config.toml
num_key_value_heads = 7
tie_word_embeddings = false
init = "normal"
init_std_up = 0.0253
lr_mult_o = 1.02
beta2 = 0.95
lr_head = 0.00705
schedule = "wsd"
decay_shape = "linear"
max_seq_len = 1024
doc_mask = true
max_steps = 2331
Each number is 128 + 32 x the weight over its row's rms, rounded and kept within 0 to 255. Layers, rows and columns count from 0. The size above them is the row's rms in percent of the matrix's.

# layer 3 MLP up, 2688x448, rms 0.0784, rows 2274-2284, columns 384-447
size [105 112 111 106  97 105 116 119  83  81  86]
[[ 90 150 116  92  71 151 143  86 135 140 165 135 133 107  94 109 144 122 141 124 120 168 140 197  86 108 129  82 119 142 139  90 145 106 143 135  85 111 128 157 130  60 104 118 112 179 115 135 103 147 139 157 129 105 113 148 218 154 144 146 167 136 148  90]
 [140 149 187  83  86 161  94 153 131 168 138 138 133 167 103  82 117 153 190 141 174 133 121  95 121 107 146 128  86 139 168 133 141 121 137 146 209  83 139 123 141  78 115  98 124 141  89  85 123  95 116 108  91 117 174 163 116 169 140 133 137 143 121 185]
 [155 113  68 137 114 175 148 105 118 125 124 109 141 148  81 137 141 122 182 144 138 167  94 156 122 113 123 105 182 136 147  88  84  70  81 123 134 107 118 160 119 152 202 159  92 125 170 137 148 129 178 111 119 118 165 122 122 129  97  93 116  78 169 195]
 [116 118 123 152 174 124 144  69 147 160 154 127  82 120 108  72  79 142 104 134 166 140 153  91 154 101 102  94 178 142 139  80 122 138 114 102 105 158 147 136  83 192 126  58 142 128 128 124 125 105 148 103 100  93 128  60 169 169 129 105 140 136 113 110]
 [141 159 140  99 188  94 102 152 119 112 117 109  97 110 102 161 173 133 151  87  79  95 154 137 112 172 122 129  92 107 109 149 140  85 165 112 117  98 146 114  93 120 150 107 157 162  92 145 133 190 125 105 125 147 139  78 160 144  80 101 165 128  92 125]
 [126 122 113  92  87 148 154 162 136 150  66 143 157 135 150 123 104 143 107  92  86 173 107  55 131  81 158  76  95 198 158 135 129 158 117 106 206 107 154 120 138 182 105 145 101 140  91 172 142 150  93 121 151  95 190 159 126 104 148  45 123 115 122 153]
 [144 171 135 167 154 152 135 136 156 139 175 158 139 102 121 167  95 132 112  71 175 174 154  99 125 134 164 136 147 145 140 151 140  91 120  61 128 124 125 103 146  75 150 124 140 122 125  58 156 177  60 135  66 160 146  81 135 151  77 135  92 135 133 117]
 [144 131 171 104 144 107 170 120  66  90 122 169 115 143 111  63 137 143 156 101 157  66 117 131 185 153 131 210 137 101 157 141 151 128 158 167 104 108 170  99 123  77 195 122 115 174 120 109 146 138  86  86 140 122 166  65 157  15 143 158  93 122  97 176]
 [135 113 129 127 129 161 133 176  91 129 140  87  67 111 175  93  99 160 143 146 139 114 123 127 134  68 107 147 114 138 125  85 127 116 150 147 111 217 133 134 104  75 105 123 196  82  79 113  94 150 168 131 134  91 161 108 119 195 145  88 100  85 116 134]
 [153 169 111 104 146 103 129 137 108 173 151 156 108 138 149 107 127 159 139  87 162 181 122  80 154  98 145 131 134 157  77 207 113 185 116 146 169 114  88 162 125 167 112 153  82 148  99 161  96 113 150 110 130 157 131 145 155  54 165  85 122 175  98  78]
 [116 131 121  88 171 107 145 133 133 127 187 138 135 117  78 141 174 104 112 119 140 172 116  92 120 118 152 137 163 141 124 174 129 128  74 101 116 100  63 109 128 145 114 178 128  74  90 108 142 148 180 166 111 110 124 160 143 161 162 143 115  68 161 117]]
# layer 3 MLP down (transposed), 2688x448, rms 0.0739, rows 2274-2283, columns 384-447
size [ 98 123 115  91  88  92 119  95  79  88]
[[163 100 163 188 189 108 108 138 176 135  85 123 127 141 168 166  75 173  87  92 136 114 100  87 158 117  98 175 149 121 105 189  90  94 143 142 144 165  93 119 156 158 135 165 162 127 167 114 201 134 150  52 124  91 135 131  78 105 160 139 109 147 118 185]
 [ 64 195 151 197 134 100 112 156 110 149 144 119 149 142 147 128 123 184 118  95 148 163 174 130  96 106 105 151 114 161 147 114 134 130 127 179 141  95 140  99 178  75 103 148 192 153 119 157 135 172 121 153 132 113 138 106  52 114 118 114 206 171 145 158]
 [120 180 162 125 109 145 110 109  91 126 126 122 140 122 142 174 105 103 207 105 160 151 145 147  77 143 104 125 126 197 180 133  85 103 159 106 159  97 126 101 102 221 166 150 139 188 163 150 139 155 136 133 123  82 149  86  92 173  96 116 167  83 137 194]
 [130 120 112  57  76 122 134 141 118 120 120 129 185 173 143 150 173  93 109  96 116  93 135 181  97 150 133 174 120 100 124 144 109 107 137 173 122 134 136 102 120  63 129 170 104 118 135 114 128 151  77 134 131 132 124 218 127  98 111 168 172 112 111 127]
 [129 109 114 126 100 138 140  73 159 178 128 140 126 127 170 152 123  92 101 127 152 170 102 134 113  44 167 117 144  86 144 100 135 168 136 149 117 182 102 122 134 140 163 172 133  84 153 132 127  95 142 101 140 115 182 181 140 108 119 138  99  86 132 155]
 [104 145 123 143 140 113  98 132 113  87 133 120 113 113 107 115 113 165 178 174 155  46 159 178 148 173 116 169 165  98  75 172 128 101 144  98  95 111 105 129 165  77 151 106 177 141 156  66 109 131 166 146  85 157  81 115 135 151 106 176 122 111  91  75]
 [ 98 123 197  94 122 103 182  95 128 113  83  70 118 159 122 134  83 122  84 141 175 139 163 188 137 194 124 102 105 169 102 154  57 126 134 115 101 141  87 176 135 114 168 143 160  68 136  68 112 120 118 118 125 133 180  77  87 139 108 100 147  95 182 122]
 [130 137 119 141 140 145  91 116 170 133 117  53 171  76 113 179 113  83  93 116  80 180 128  87  99 100 110  15 143 148  92 120 138  85 109 104 151 181  98 141 142 177  64 119 130 105 132 142  88 104 128 173 106 123  76 189  94 200 124 117 183 124 163  99]
 [131 168 168  93  83 146 159 130 193 124 113 152 143 119 115 143 150  56  90 156 133 138 134  98  90 155 137 124 143 184 112 130 178  88 112 127 151  98  95 144 121 170 141 127  87 194  89 146 120 152 137 129  74 122 113  81 128 124 143 196 120 135 175 148]
 [113 115 162 183 184 125 111 127 144  96 123 162 126  70 130  87 161 121 132 154 127  94 157 183 121 120 126 106 186  61 105 159  90 129 131 120  92 135 131 148 174  75 102 139 138 123 144 152 108 132 147 133 111 127 103 106 109 101 129 141 107 154  82 146]]